config.toml
n_head = 2
d_mlp = 320
vocab_size = 2048
norm_place = "pre"
norm_eps = 1e-06
rope_base = 10000.0
init_std_up = 0.0573
init_std_down = 0.0101
lr = 0.00347
beta1 = 0.95
grad_clip = 1.0
schedule = "wsd"
final_lr_fraction = 0.0
train_tokens = 184500000
steps = 5860
Each number is 500 + 40 x the weight over its row's rms, rounded and kept within 0 to 999. Layers, rows and columns count from 0. Numbers have three digits each. The size before them is the row's rms in percent of the matrix's.

# layer 13 MLP gate, 320x128, rms 0.169, rows 252-319, columns 64-127
092:505495458460503492500520484464552480538515507513526559484503501537499490468489545442495478465592483441496475449432548535516445484548493568466470523590511483473543546534469536474466478501473508
092:500515491512490552481510491483549468556473488550490524491493442446428479508592469544477431513457515529495565471516564563498517469519436465478507545468437410480459566533509503469572500582489508
097:513463532454554531489461526463506526454503432503581482517455486457534526547435552536468501439489490504537532512448545492460548559487487513576500520521450449490555548375508479472522486482504510
106:456468470482510551497484461501501546509522445509481509573500492449493545472480466522523471496516489513537565527473618481481493500473558529457441540538565445525475478517462531575484502489434467
100:593494531553440529493476479415544493479496494460473493501488476552536494550486497511549521512450485499536540518537497551536481548575515510533489438527469415435521431511590485470542452532463500
104:421543434515462475513440476479450563531444444452500433476501469541597471578489519561503415452514507529483491447508474466515515492484544517485546477504448445503511424537477524511450506454535582
102:488577479470471476457540497582521522491490495538494484561451498501546536470495504446437500574504426526480514457454436538466522470507471527506479555557406493509539549543542531497551463470462577
103:473508507563538485470498550470492424470487439420495485551529514486490512462545516494533487494491486433413484456523524548562492487382471482527497536440527450527508555460535578451504483494456477
103:492544524419486483499469582474525499475492455475459533428522527471444490485463521583529592563545529486476489504445453469561463462480469515461502457522489478487564510558493530434512479483464440
101:470446519549514477528492433425525457512574561499515534422519523497471556524560468533530481476445483541517505476565515457424453494480476541522443572503503548484515510569448504481447481513444530
106:482485498488496552536508444442514518528512518497488523512526504542554486488579545485494534476491511509497553508576395465479534489547496505552431543457457462512492552546561473524438514429495571
097:468445476458555446499511545541547512535504491446467543533495479507494564481520501515505526455481470491583475556493491557510512471428532453465495471547467543466553545533528487476537469640556478
104:501536495447497477489528521444474411447477477492445568494505479510542502495561501523507419442499474515523493456482502483513539502442452454496437507520445470556530446512490470507501480568461517
092:488492427533481502481531509520490464493488445471503490410456570514525440509528509528433466481448510555538475508479473445503491508461534550533504476452475462534584535532490598554476494593440550
103:449524457522447496503464498501460560471514504493525556503511480493534556513513495521445563504538495510440485567498422489486461475516576494475445527476433456534537499499525479569570513504545472
091:498454528488545517552558476574518411494535537512489539506446460563515524438536538543575564524462524509464486521485482582427446489462491458518543454485464531537582518470470532587536484459466548
101:502483438530528429502509477519459449512513463519551547559506531500449488424538426495467526522505458529446517490556470548531466435569433447492455530515516527451498542540573557560572519528522518
100:559534584480539540498434576549497548431515531493521508528455497457536533576463489410488558546503567478506465489468528563532493476492505509537547441427415419482453497449511485463492443547506537
103:484438494492526535494509515457416487488455555540479421468483486495472463531464515537501543564523515534459467497534527492533541566619570442546540528519497546478489464450435486411537538497469479
095:536498467553514461581526484470536492501472442473546541426524512528552522489564491512513426510497475492473488569520615505593448515500556563509516520562503506493554474529531498533507493466452502
101:598470480538464442451436483530515571566514493449506478475543446479493560519476448464470436503481412496498521538492486467524476524536491518551447548471534564527461509550497507440555473555501511
103:553515521501483551551438564478421453459492447496481550550495431518470538484419468542493532469532557498514440485471584522495416523482501531446407517509483500509534509510527514561459559432516451
110:536454425423391497528494540483472510442527557503483480396495536477481542456441549453497480549530502436515483506492479460461577532462520520559508516474472535511424511481479584432518533463487542
101:528528530494485513556491510575527499477513424537547475511478495498498520576450587465524479524604584489532425449500471533497479490535472510484470551516464473609497537494446450532481479517553456
096:474472527472438494415521524524547493415503520454528494492516472485489477418463548497537434455435459539444473435476553474452559558469450475437448505501548462535492551543469527430517539496497485
097:446434486520481462453418548505555538515553436526551564580448491466435517486487562493461368494536526468485449519517470473461510487514479480521439430455521477518563493466511442511456502471491528
091:508600516497508488557551511468541534545487486492495520540584480576517391516537539468519520501461477458528506472529486510595553467551477495472386550535447528489467526466548455486528450500417478
102:537495515523503504484552507422568424433547474468511437488500566457513577511475490503413517526543424440497481547520497516441539524501480479464515577503555438491508489472500488564518512454545597
096:516498495500476521424486518524516526468491501509515468435522535493486512473457537500508479510514468477523506506502555529547438481490430499500397549544481485542497522502505478546481472490523487
095:427543560493477516495508498463472555526489463399473471478502552494463437553453460491484506472444507502429414512542455502430458489514514523455504481484536501459481551471495545520499514508494544
101:465520499486485396517462504428526481445487511489498538519487496570380476523566450505493448500534550472458492545441481455470415516550503501453464483538502439515481516479459458554550501536540446
099:428502538531588572506481526503495529485443486471532475539531462462569463553581555556460445532492532574453499503504467484517493564530541453463524540508549508510467472521476528417517588497520546
101:446541515535530551490497562533539502390551453488502525550494463538496518500510545548499557577445464620426520468544472474416482417485527557466492534531450456521488525537417529493463462422483491
097:552511442545579557465472513520508492504485484496523568550424516429542511552498551538491493441551532476504468426565536514519459488486496504552485479567472449569488535510438466514479442482408476
092:513560484565406498559525567488518529568481490471474464454408482535424483432511493516528527522472571444477501474510477551506476494577483508570529454567572440522478473536554473506504495521528544
096:560501468498507529551511464457628500573523523576478532453544479484598535478509544434540482529464444475527516487524510549463557529477522503497496564495457531577496452546428471455541529423506553
099:557526492477536538518537468561499487567504465530525545559461482424568443493553476409524449530513555495485449468473514528506469471468505466470562490509517515473552520500582475486414534511490514
104:537461552543506474498513433430460518487515466459409504393451513523515560542389488575566514454445519454430442504444510467509510511514512490437525491517457585508509484471517503520534492479423500
100:450502442493538464467415508545478559465457550472482430525458496473526483514476572506517458547532550464425481529453518563555448448456555547545548436592550454483454485532582461449537465550457493
097:479449502467545437513462496504454510536513466503503446484537512552400475576482519416450491517433500443469484471451516532473584523513497520430569455450526487465542492511510494539545513486469441
100:507536492511524458561466592491523554481549474480527469551535563504514481505465487572479453481449516452537490522534438503464545499547518561568566453538539439509520543515552472537401479477535485
106:542486486462493436570453464554508511468548522564553410527492550510458495515433550471577548597513491442535532493470549446488606491480482570552550525463495466464506475465562466533541539454467453
103:504535484447505486466485543472543544444503449427453519554505492521515424566530486488488544519538541439480527562576477532410468489461493510559527540404471510507487594532493485449515493487510529
101:501446516610503453470509475447514510509503533480511573539521544486563510542541456526446494472465458549419471517489516489613523561559501526487543458471517471425474522519559514510508430512467560
101:504477443458492503500584500531508478432566513465534394520551526535491473462573548464482531543487488538490505528522474592513543538500554536533470482493542527531552516498473423435485498475508513
098:475434565534507393532490506537449516481499497553488460497469501504460553447537539493500515516492471493498507522488523527425521575482453496481510525451503485544497495514501531433467492449415536
106:466553468527486461434525533508518493579468543495410509515489472486582421468531500515468533456476470542500481470445499540532465502484510526460524566522442463442505504523491406466544478546552563
098:503447518487497464535538499460484507499569544577529429508490519474458378468523479534509475488574514413421522524524507502506576468517481482561428481533480464524486480407457460541493445492476625
099:513529522509479545463437520521399459414483510519538480475533541445453522538459476509526498552497427595482532525471448496445499519435475494543500524538533443504523457457479447485468499553521498
105:534486494497555504481512441503522513534561462471447507529505530488574515552500511486519558549425437473425608515498452544448407525544503533530489539448503443549527489549515486484508483501510512
106:461477486548524515507519592517478499543462445462539520461552457465483499504437459483497530449500441534482570497495556501441526465504543474599501471482428488488513531497497571548505432498471520
104:439454446465471485466511480585522516504515513557515463510487523552493489447577480534492453478532539497512588552511474519502542552561537486502566516509449485478529553445518548497593589527524507
095:485504433467449581478499480491519523569551478467539466536549539572537500549502542499480511463475512535456489450559520471485494408469551455517453522421526485477590503530436464541537493563505501
097:509484457497513541506480516450508535513491501474480496495483518508458444506609490476470550438478560497531505504470506491531445465557483524414433476550514500497377496453488470538592517471498492
105:477483532542496503486493561397551515468447453503536504576489556520572540447506532477580483473519481436466477472440441479483512474503481476490466464516538515485503572549550506490443465506444511
099:432516537456492484463524478560490436509476593550528437525370508520530536496514526540459480431572436536519566485502548501455570476504481530439461534554523476501433480504483548522473517474476434
094:411524447502514474513499500518535562527515517423544466495549503488512502517515519483503436524522471502481514513476496468555500488471508559442503589470454529550438453480548507463551475553442492
103:506499517585519488518505514455501534476542527520556432477512567512446496573439504503463408441459520472481496510447542518537456486497547446460489452495532491451535438488519524513546404474547520
102:487487467606437496458486500504544526455523538503484488428483448503460465449410423521497486514498434466474508453544500522510545511468559501517509414509438480492507536560493548512576538515476543
104:502548417436502481456500574474500490518479509480430519506505482474446485476525517533471523550500533478464519519551554570481436492434512534513480523480460530508555597460497544481457440575378493
102:553478481504487483495465490450487505525509481473574513544413476587538526499484561494449515531475546570494526541502477507455529480547456528507586453469504439500526514470548451521480524443453584
095:522504449520446526511483464464467475554515500505529536504518481453553511548498463445431556498497490597492514515465514546599437544485493496435485481471510479468482491519442516472514438462532508
101:425513455490492474430431515527484579477529483483489509558486614441500472512516545501465469455515438464493562585484510511497541500458477522549543498459444555531535527478551453535539509515520493
097:571564514514503493558559485423476470594494534487500519462469494424562548460526466517496515362527522472532467511458547517510443552506521533486476470441531489480543439539429557477493477522491547
098:497533474499545429536511513434569568475587496517443509517538527588500475557487473509438475477491498507540542487457433466452438517522517467468562508554488466544538535466526528461560555554523516
104:520516503485526442509513538496421522467441520482517453533543540551458559448523498543510495447494527496494451514506503530437457470499595458453478493524416498534482538530504522481510440530531458
102:426531553465523475565513470467550527569521513483603452532470480502450537456502488547498515454429449532479501552517493472463474476514496483423456533545576454581455490465539526583501547507553524
097:475501512477504477477554556501478504481458529610494491499473505597536537479571519481495520527492505527503498578452555498481517427572489489488492481476476527418508519462475477487471532491510545
# layer 13 MLP up, 320x128, rms 0.178, rows 252-319, columns 64-127
089:526516515425530465502463474537475515445443543537489570493520506466530491487486513524544522482545487532411532541552462545498549528510507513535454454503446532583446572463552506510490553488431568
095:486414484453529549436493467479525496507454544596485521502532518454482460517486469465483456541488534558553479477513435471569462526515514544519472516454536527473493488546466508493438445421524507
099:485570472473498501560496541468467528471477503534487476519484501498442508490449505427580488497460546446489513446481506505497527479526471503532568415489548483588464430581492424528482488485574506
102:465513536432516526507511526510495530461476495489501524469432543496498485453569537492577500513487504534507563557550477508474480509576482538389514538541491506552471516473473480534565411444490544
096:488508516518522481408515572527498494512514595496448530480467527521550563504536484575459442412492500466433469575562537534538474529569528503524483370544555524512563483518527516492546488517514443
113:536533500505452485476496555534480477514504505570537489538550525548433507419537524589492556438467549445501523583510516482463555507528443527478448530525564471493467591470426407498529478522480512
096:499512537529460437506501478476564479504456430507438555506427528433518479510400492515456511564476444469476491509497509524518496531510543577535527543476440543470396476531492527437440553503542460
102:478474473537401500561488495499526494546548527529497497486575548575512553540562429478540528463472553445557507450458532474559502530485487410495497529527500525470507498480486539483503527498517555
100:490490578537532484522516482544473450556468549576492472545513481439532463509491536532488514490485482581534493417548424487546506438509482469497549476466545479489461569527576458527538471487543462
096:616398559482459518550486482539535529437567448542486530555516469478492465521402576503537461532486537538514471381498498521464497504526470463511468530502459497532495450495440488471517531497504454
106:494521557500491529550483559465515466544449572398552509495463545456565492546525450463489535517502466520501487553541416530454498496512443551510536495551478489580504443487481482578494495511505491
092:464447501450534457577511541524577502521462478472541517444500463528499561483500505539422529515496469506490480534446570540501455494537498448474476464474393402495471554496510536544568444566476466
107:408556518425517509481487499475528484537531549526549432523493473484476536457504476476531503510454546458494491428532532486532506518456547539477583561555516542503482551525440493572508502487551499
091:527458526479450556555501471509481477419500506553435513540522502485523508468532483528551461490490450496468473510432471511564471586501546528487529478514545571461523441534490516397499505505478505
108:435501460499525527529498550516440571481560502463515494511511472494466430507534561492483537496496544487462418512485533500518468493505458478486566475463503528585535517483434523519436448467501473
083:536518516565512554481482426553489440586532496539486477514493584477435451488506494509437464423468511473494530516528458587531522507447457464482507562534540501486415454477565552500474556451545509
101:499489466387560509486505525502527415507488527517435459521494480504489513568593497509540457447552514548487478510469468454513521483563465485501506513467536492512490520467407522482480480538521498
102:485567476502490432572487412537501473501468460473437579465512555504463560441472512529456401407473578478522548454542514543505470496487488494475549501570471540563441453507527481533504479502461454
107:480446522580514449525457561464449522529501487520446534521622537532515520514459472510467574539501484481533501488542541544461524549492583499487490443504528514490527497458426533503460518485459492
099:503454508485506485555515572504584593475559426470516382508509476510499536468572441505476487508514452514448441506625499476568455541530502484446520527468521479457535506448500500513446472458504426
104:441536508465410563498452475516452457544448559510493530524524425538538498500462550488451568459458536480597503456561503547512515466461484519496448451495482525447529558485443489503431533467453495
100:528534515498465575516503496548512446413515509515571477535497508533503438488469450487456470507426510548512466464472519420562470502514488473511475496475449567451474477471489557548520518499469473
101:578443482425492483546473486459553559531487453468548531449519552488570513515540585470488451548530576518480514545490486524408478411538455492546477540495524467511517516533409507455508489514512507
100:401507507508581477511503512507464431443562564388469526472594495424539515477562418552532507472447452536485558504582494462491462500539532457466545499505582467450467510494491450535538478534492455
093:480567477454418444533510464514520509489445513471537513468554476465547486487526468493522489591481446495476539546476535485433484529510468532520493539488518575504460522515470466513496519487481480
094:566436550547480484477460436493497480513522574516465505443487437540491503454486521401509428479482516493422532481577461549525508490504533564474517479528490482458509510598518430458495510508438547
096:532481518548500573537397502482458535536448478478554483497541495451403521495485550457626503522458515508552440471467558504558505511494542484492558477537509503550507501485433566448572487458457521
107:501546478526467466467535478607429520486442516494503475499464555496511488504503517479445460516558486528473443417486545471448473475454499520467482508500570500518448501457524533497460495520367533
100:509485507485542528448450516558549560551504492461476481596443537498553476483419522601437513518516530539506501589559549462451476517537522476465462468516553484510550479456524485530513459398597456
102:475437445506555535528475587526479515502444553480440499509570558532523542493522406540386525497489480530538477444446511501566469566598474545497583506514465523453493527455514467526589486489449490
110:498487524454478489502457477484501446543479417510579460567513471483500489535491500474490485528502497498477525500503578436514503574509563461483455418483541491494525476507479537540563516535648518
105:513483469403483465565537475579496505491488474528454462442501506455507600474530547546518552477499467503539418489581485523552537483463473512461473515473471474536478508499495516561522467530518460
104:481488493481517510492538555406531549482522492502447493505532537451468489464540565509484505548488488514562485527485508477489512477458539498484509464459518491531471590436446405502471462553459425
094:450526494472524537506570507570496502508494519477511521462539498522454424425503522492472425524531548591494492483489546471458456535573468486524522449458517547400509552502455481454480503471585530
094:515539552490541471467506497557496518500470484493426531437483478551452482555505462524508502516482445547554497477552453425480560513533496518416495555450482536554522563473503463509539569472552497
096:547531470508487440501480475524580615510502540544569520428502489537562541543493522477484438503479443443466482568449490526512513514453510482536408546535507457534471527507418516522516479504464501
099:500486471467418537493515462536584546568504499564600478494405483537509457475497430457480524472520529496488453477507468556496563463537525479472514551559465490533563499468495477588489452487525509
102:496463542467498602492559503548493508480440533468512499549567478441523402498444467605437445489502468445529523512545506514467489474459530529496524512486525436530499486494467466466508524473459472
099:436509458471577442508475533529564469518404505558554471589491455538481473493534542526467478487458480565550541502466642473519474491500510509510507514493539478486526530461502510506503487456522502
092:468498537510458510553514435483464489513534541528456487471414517556481435572543561506468564494439515534460408542512474504508536531490482581483493482528469515515550516593490451470490462491479465
105:506448470494444532533492464503485464479574512514534497521560481465472525529486482485457530479443523486427437489472437499521501472567532462539491541489524584484529449546540513536536445475483505
102:506467510442484494540443422451542536485586469560461520498485494507523495406497424498474471473507499477505499533546514522503499448404537491534574572463525544418508458481455487506453588498436482
100:448467531516547556510498450451535456458517571485525464455458464517500490487536435577493476524481515491444477503489520469520532477396478423506435476434437452497473512473442590531484453498467466
100:537484476545467452566508510568486523520496506538572498505474476596520432451480443572458518471465409478552543462524489466406502524556474558480526477526559491530567502452520506488478426525487467
106:515482554538503441512495466471555601560519451518539509456459461540464420526505515461510489484457552513533479546502496411505472432450448522499464478551489475473489514512510439491458502541516470
099:523570480455526533513520498523519551484488511416480471576563552450520516541443500523567538495504538607485559513438538505447505512504507476520522517456516533511536514487409500493535468484495452
103:477524468542449488499446418433581491464512456523497539469454489438478493510469498494554578570477445516477481569526503476578529553486522516514501522443537510525507532448555483484535465516475551
096:477494511503601482478536500538485530412557549502484502508477594502416449546406480509503533485530508540438530516468478521490438557536500518490482411503512547529500500447543499496477477608440525
103:403441464537548466550514477506473544462510471546494553492536481465497571501526487462545498493500508479472499510540501487511558541445497458469494489444467564470491564482504439484451511463522547
103:437503578479505561513440490485443480512477559477471498430525531490496449495442418596386496474524475448509536545500551483517577511525483532466499520490505500404539524595485538473482490507505480
107:473480505460450467494476521565587545493411547471472462486477464466482488496513542550498479522504551480398452479534486470518453398459512541482533560510459499491464558512460504542519478440472452
100:487503471475499448532532522423463519537549456510515476437502490434479444444473413505501425494470494516487516511508407521521511503536528463500503457520487529441483532545501467551520442485465441
095:531522468581455543505466505474488531493525468527461474519490474474568437535471473505502479495481562509489440551496526469579511536471480483484444480479506423517525530513477503537467504485558486
096:565433474544541547524530521499493480452541491525521501458518465516374501432448543541478497492527522488541521488470483524522501518501488466486480507502452506562546526456455456503457462425451531
098:444506500534444543458536432537483551505508486452529481554568533507593499501515484499482520488513436452471516570558600524567543464467436519583487507469502423468435501525542581492519524462547532
104:395569462439524542451495511509458477514520521517526626514521540531531586506509490544489441498519482540462513461427477482477468491466482510388522485537558497518468501488496576522450459531496530
092:503483544490577515482517499419566522501500448438526512557511498454514567528473532557516459488492447492506483455514437477489511470484540442486483517525498434510515495486552557455482543533501474
098:522507526505474512480512515384419487525519490531524493542488401465460553478559554563503525494464468388545541548576541524474540521621536489451514511556444510559529472493476506506490479464526524
109:514469485456482514520490437550507503520522493511487431482503443504445511502496413502478425459594479439545533493556464533467505494499562534530395543464505488496506517538586538415487485499537516
107:507537533526508530469471445519448480518518421478524515452498491538467526545516486438464461490438559525512467547533379497510481528578514520451435455527491472555535515549538528576553575493563455
101:465484518446454537518473501528438492426559586539491531484517593436530458487411491547573473569497479530535560468537485459543445565467518572534462485456486482426508486507550486480507516538520422
097:522466505498425462510490540428540467454467499491538510524546525538547436448538491525518499435496499492540513457503471464432543457497467570517416480425507518493415418505534533516537553450490513
101:506598507450488490514508506500507510443525490517472526524560546468424522479502511533577501589461440479494443493508525554506466546492469527489470473496447535509485478418489553402503543434488521
093:464541567557488533483492536495482500546527464515488544545526534464415481549486423509570485514496475524493458520485441467577464481481533514510568505492508466479550532517474508450518457546415541
094:488501512487522557420471531488498461456454415442475475510479485509505470511520573409478462432453549568477428508495573505564518514473458446525464558486519530544503511517423531550503560456507501
104:460507485449441512555529459565478484477491527487567569482548526478462496480489473459460516580513492440488557512503491477587541466533483597504391468508558524514495498489487555480493424452430448
097:532567457499592486428472530538503519489511564466508514487486447528511520423509538548549458517519458543480496461477598545507469443540480523480535554487537511497487513490552454499544529488511472
098:531473476553533481522490499529485508445476481460512472507555500561539490471520480545500533489478473501515468522443478476404474494557554486511455534460477522495517404461484473493533541469546451
# layer 13 MLP down (transposed), 320x128, rms 0.163, rows 252-319, columns 64-127
092:514503517428464496452505511435516487577516489453448471511469525555478499520523440518563519442467503528502534455459509531522467469493530484537516492409567543430558505445410489544477469541535546
100:585485484490453512525524489558517492525532526403527520521603569473433492461501492528495502439532477528465509487452535511472517511472528465515534519585470513532442541495474532534438471545497429
102:481545506515543458503448469475504471553451539415503447507466484543470482547546514560519553465498458480480479569505445411478533564492511471540473505483465478533523580485487547426475549479411540
105:458530538536551525488523488491516481520473440536456483455456530587501510466452513540489504530476510465499487465543537462465531472504413510551499471484498474534480571600540376505440445443483524
098:452516486434439518525573521474511478513436476558525504543528486564460522532549533512502485457492454503510529569423541487464497469439459549548471475543527537519463491428447440589480503500489459
098:616470523523476547494467540485509513545541449491524520554548448471510398417431486472448575566495477506501537548496494436481511507529562505553520573488490536480504514496472462497446509505540451
095:434523520503485481512486552499441498434509484465496446564580502581515490471538423424526480511478461468521570525517489426520514537419590468516478511480573521449474468499575512586434444512594493
101:515484524423543404465494509453465502478546498504547518485487502477480390548475435507535450540489523510589395477510450508422504533583471576496529482561494529597487577530494529463501463510551514
097:530493499570459594533452501472604527480459451474509550567452489456487490521537572514595506499494457517474522588551518505420453530508448451439473521509536503474459506478495524609440456531506524
094:498411520481485419516478487472494503548501512541447444532539462430454472474517562461486503484477529582483557467510518516528558520534427541401487433531453495499512505444516499527460499449505501
106:493465477493484440490497427556501588532539546506521475489536475500447491525393584524470503456489522482555449466503581514459480490459563562454543503495565490517478470523551551562433524492485471
091:464487503485457518567420484498499409544455526420501483475483526503532538491471538488438541542448456506487481545504491424562456500479476494483450515484611499482521486560470474547475398490429525
106:452498501498498571474478491424456491546481480593515518438464499502484543472460533527501511455479492483549551442539513514518511516427489580480512453417463551546624465556524415476504529502462449
100:448494493532508450503435463452613452424457525446600458492530514499481560464457473471545515532576452405495451492510472484509454550443435477494515495511463513416481535518497488498484483525527459
108:501442479564426515527474546436463509567501528501412454551419512540519513464462474460509530494489534507485483471442586451447560474546505502425570496500489458484470476449485498549486501489469490
086:472534503533451464464508511478475546466439520492513461459507522432531465563484492481523522466507512460501521501502558479543516517509419507458486507575473385519472529466499462458461504471603437
099:461532512589417469503468478499509499496482541469499509478489458473483481434440504472490509491505509520434483418491485475443480519520627581509519468467476550408510508548489515509514498473453538
105:471502455513530513530498484429530449508552507529492541525499490498518474510589463519521555468508495465515470475467481487435542512566527555483570443494492504482519570439446465423532580446449464
103:510517545486436517473503467520499457416572490478491453512459493450543505454540543468516554530491516465531499558480491538538588445448425509506461514519469491468439535483523473495493461491523402
091:517516552558501516492632501481486509422564425463511501422523519543433429514493498451469405535524493444518541490528490496494530447473500473537485451489514500517492453485549473514497505504479532
107:523446434529511429489534508630539552543525472516459444561496447498492477547464489538475486571471481487493517485489475481450550506482495447480581468494475501522497510449503529522482500523468476
103:466500512544442452467554484483474527439523476507537446532425431529563506500476526494503457508572447505606398490542525540481400520503451483482499486517418443441553480542466478452426488487493509
096:500502428509467543517503419489506517482539480480458481442528479475509593523494453541513536496544498493576454502475494484499552486476517472527526510438402541498428451468497583453532557546478569
094:506509437490460429544483551564498480541593453497585454467475515515440468514487520501469547471506541510518534485494528490545524461503561450514515441466540493543499504525450537545522478478522538
094:513462528520512516456511429478475584491463467488513462533497510532456489521540484548520510453477474392549482522485497519462565462524605507421550479518490546528556449496497539486537502560536493
093:501519558413549555496508527501500493500513592477566424523464477489511530438476466511521481495494480521566483572514491525524535429489555479498481498519436483450525517535518533487500501547543470
097:507552465489473476580530471495484494485511496577436583497582556505511526551514543490500479490479513512532538470531557537536549542488496531493420425441426462585494437472566534524547531502546547
109:581527517470388488525454504540431401515569526390511364521479518488502503442553451489468492498525456490529524544444507559512446505486490532514513504529473424423515495492489492512488467495444468
098:465567499523482495467496527524419513526571467512477456559474516498474501447518507519522530553490511525591518506584442525592467548487521546558491463519518496477534426549409550497528520447479492
103:533484544536500457517508505473487499480571470546531485488435523495507562517461537470499567449488514558483502450417506493538486509530432495473570433537563491540558539546463464514461488516435525
106:474502498423429497570472501479499532517438491456494542450494434482535458570520523514567471499495491533496498481495523446473575507522489454509516456548457412515511523513501488498450532535507485
098:480485479472560496543413501528487539522488506457446528499449473466525418495493510434503544457513491481401510577475472518522537538472555523483468403537477475578432526465544508536530496506539499
104:476553568473471460520520554493464469432548432494473479458478448535536503510515529494522521463582564494512460505526538502485493463469503510489483475504534458462427494505458485425563515475494486
096:433514515499475503545436503528501524577492457488484521576436506485461547533520511551490507458420445543425521521543426534517470517482536565481554434570442469592489552517532510568478570463549509
094:402498421558443461491498556489605482431477469516508498481520461460542474466509448416496496523477501505537523506510509566527528531546540486495497469579507564490464494480451447486539457483465516
096:504433543461522408488520498536506413507513496571494497548497474525513450497468539547443553561492525494486511561492480475533448499521522480559452513490545535457581510503599522421486450501520491
098:471563444496455554485549511566477495447483545466502449492459545587541548475577557546524487538509563509495464466483481542501446515507489489460554525542563466486500480517427483521535553462536423
103:499463542419428558453465566457445494398508473464531521463447481471511495481501466439417436528505542446536509503465522518495472554495397564467434474488475489488606575490466501524500459497526555
097:549492471485500504549621514533452455531432527505553495517539483544518512522457516573501412517471455515612477490559502522475497492498526456482469464577536474427573540467578494566499539535480484
090:530545482491488513507516473494468535449480523447516537529530471494537571473524432470500478510548511547521464501510534463461523475497503449523481562544458517493436449509370534553523474489504489
109:457495514518466525520378554489495507485539571520493473504467535445474515494474458528509461526557517508465545503500549506488423537478605459493544529542504554468530429480533493507531473495507569
099:474475543531441489478502483527502495542547438535504524490522579526562588522464521484473430554549520495501483511435426560530528484537563510458516503502512462486490535441515514439458508526459507
101:563497473433529508514517578485428511603462421466532520504524530490522448465430490425510474531527473528491478561532492497497480587522534504502457525535522514484529548500525442476455492486476529
107:563537499506540533440531430497557544446463486484510551500502495509498571499522478476515480476493507478461526551453438506538519481482500522508471515520509448583480479490516540466496543496440521
103:515537559521521541516564427470534569468529491528542578569542572464505530440506511518523523539454527421500556551549547464549502477534451515521535449507546521427487537442466500528472490493446476
108:457509495456451510505534453510500460487542420598536450483539489498452492517564473541458535511486483469478514541462526561535623469427442464462506467486517529547484498423537488542515480509468461
103:490522476489541547536503525429474474460510495490494525571565447425490460502627500448527555450542481472527466438512539506509532452541504502458494471522503529486478486507458549547514515483507478
099:556498498500496501496468438492503497465538471530501506461471487527531553524513506475530476563512557516494460499519443543552507568534511426503493466502498516510558435480489502458466488502474514
105:585500489542487554475480480511512414484464450474508501443587522479587492502497537468464504507469529516449531580497459548487442487489462531460491542561458530452496511427503515494524496533455471
106:491507534511515498462458579504511554496449536506469425522490525500479460537543465484452490524438495471509433463444443461416489448508542505521531554539440532520442494455470456543489577520455509
107:522521458517471496480466539492447561464549492477464520581546524502488463430454461435536474455494510472530469496477516437500545544487433500548511530470480534535480493548427570470527503532504568
104:477478583477441537568501422514506484468594429499441467468464480467518514402476505506557542505557545464535465535558497538456512436486527442504475497514545494498535497480486479409469551494509537
096:488556405612471507496478472509515523529492539508539491370495501503422457531585430527522517534511611550470510527481502527525420513442543471444506516475440556492495467561528500485502555537481458
102:478537431563448501513470488448552515495470533479493543528502546458503410444489534467589534566541439492485535491490532501465499540565509564563494476528489518517474516458508488534515491472540455
101:547501451529541495490494596539534526517484558462538528453522493502513452495450579472517468551535507468524502542536432502521528528501577562531525517544511501426469514491461465556435477523452512
104:540447519486491523534539505498502499513480503502500457512490484488447474568530521533463452508534457407497464577565463572394538545547533473501498532577474519471482531426475468482483475468489480
092:514512464496492471554488473494502552434522559467503454537517564493436494489528476518535549478540562500549547532549461520500518393447453480440499514499519447454584527499495513457474491431566529
099:539428488467569543541506471499443517480400528427575503510489454587454561471483562496471483500478538520480550456498489549486491489482524566442507474446460576478507427545518523465478521469419588
106:547491550428411488555491516501442506486552451473534557469515547467474487490536538455489581448513600482556498501471513535523521473405577457506489481526485486509384527487488498480456480504467481
105:531471528549547526548400476492475506471508492515471478461492500466518466491542440444518500497555455524500594582502467494485549425434521506458511546493534583531494490429462463535458484530471490
098:537491469506602553551493499522547480557519477512506486562455497465468440526478529517490519523445481491466468509490489497531558472475543532489628506462516531557555512452506480439510541455465566
098:503424463560509455548604469509464501508505479614507503490449493492464532583532489575485504424532476519529454540437504575508482519491409470382432563482494516517510459402538488529442504514553503
097:526484508487425502536456393580482526503524530530478433485539462524496520534506476508487503483502491400511458554491490523532474483512517513437499432565555462431392537534533530467497508525489500
098:481571458474495567561478460518517537477519517448510486536469497557503507485507428545520528523507465535545545447484479460514585476451448470523535465542547510534447464529459604512515560509535539
092:458452513515503460457460409500455528545521558554523461533497609515476488543454428541458524503541485492492511492568431475535495534488352485521551491516536458526541508446580544546504492479498517
103:490485538562506542497515495543494583505427520546558528505486599509503574523463518509486500502467543478451551442507525447500447524436477534488443529471399521460564465405526487491510465548539478
096:478470522552474556515527474498469469464539456541583484530522501436466490419495523567495521533578500495515446495567520474506518523477549555539459441432509503585524473571539527471469515484534527
108:470505519509455560552530482494515483439540556540440474495531485453515484533481478504460495511463466488519530550471505522532497422515576491509527462514505489424507509479476540478416541463488502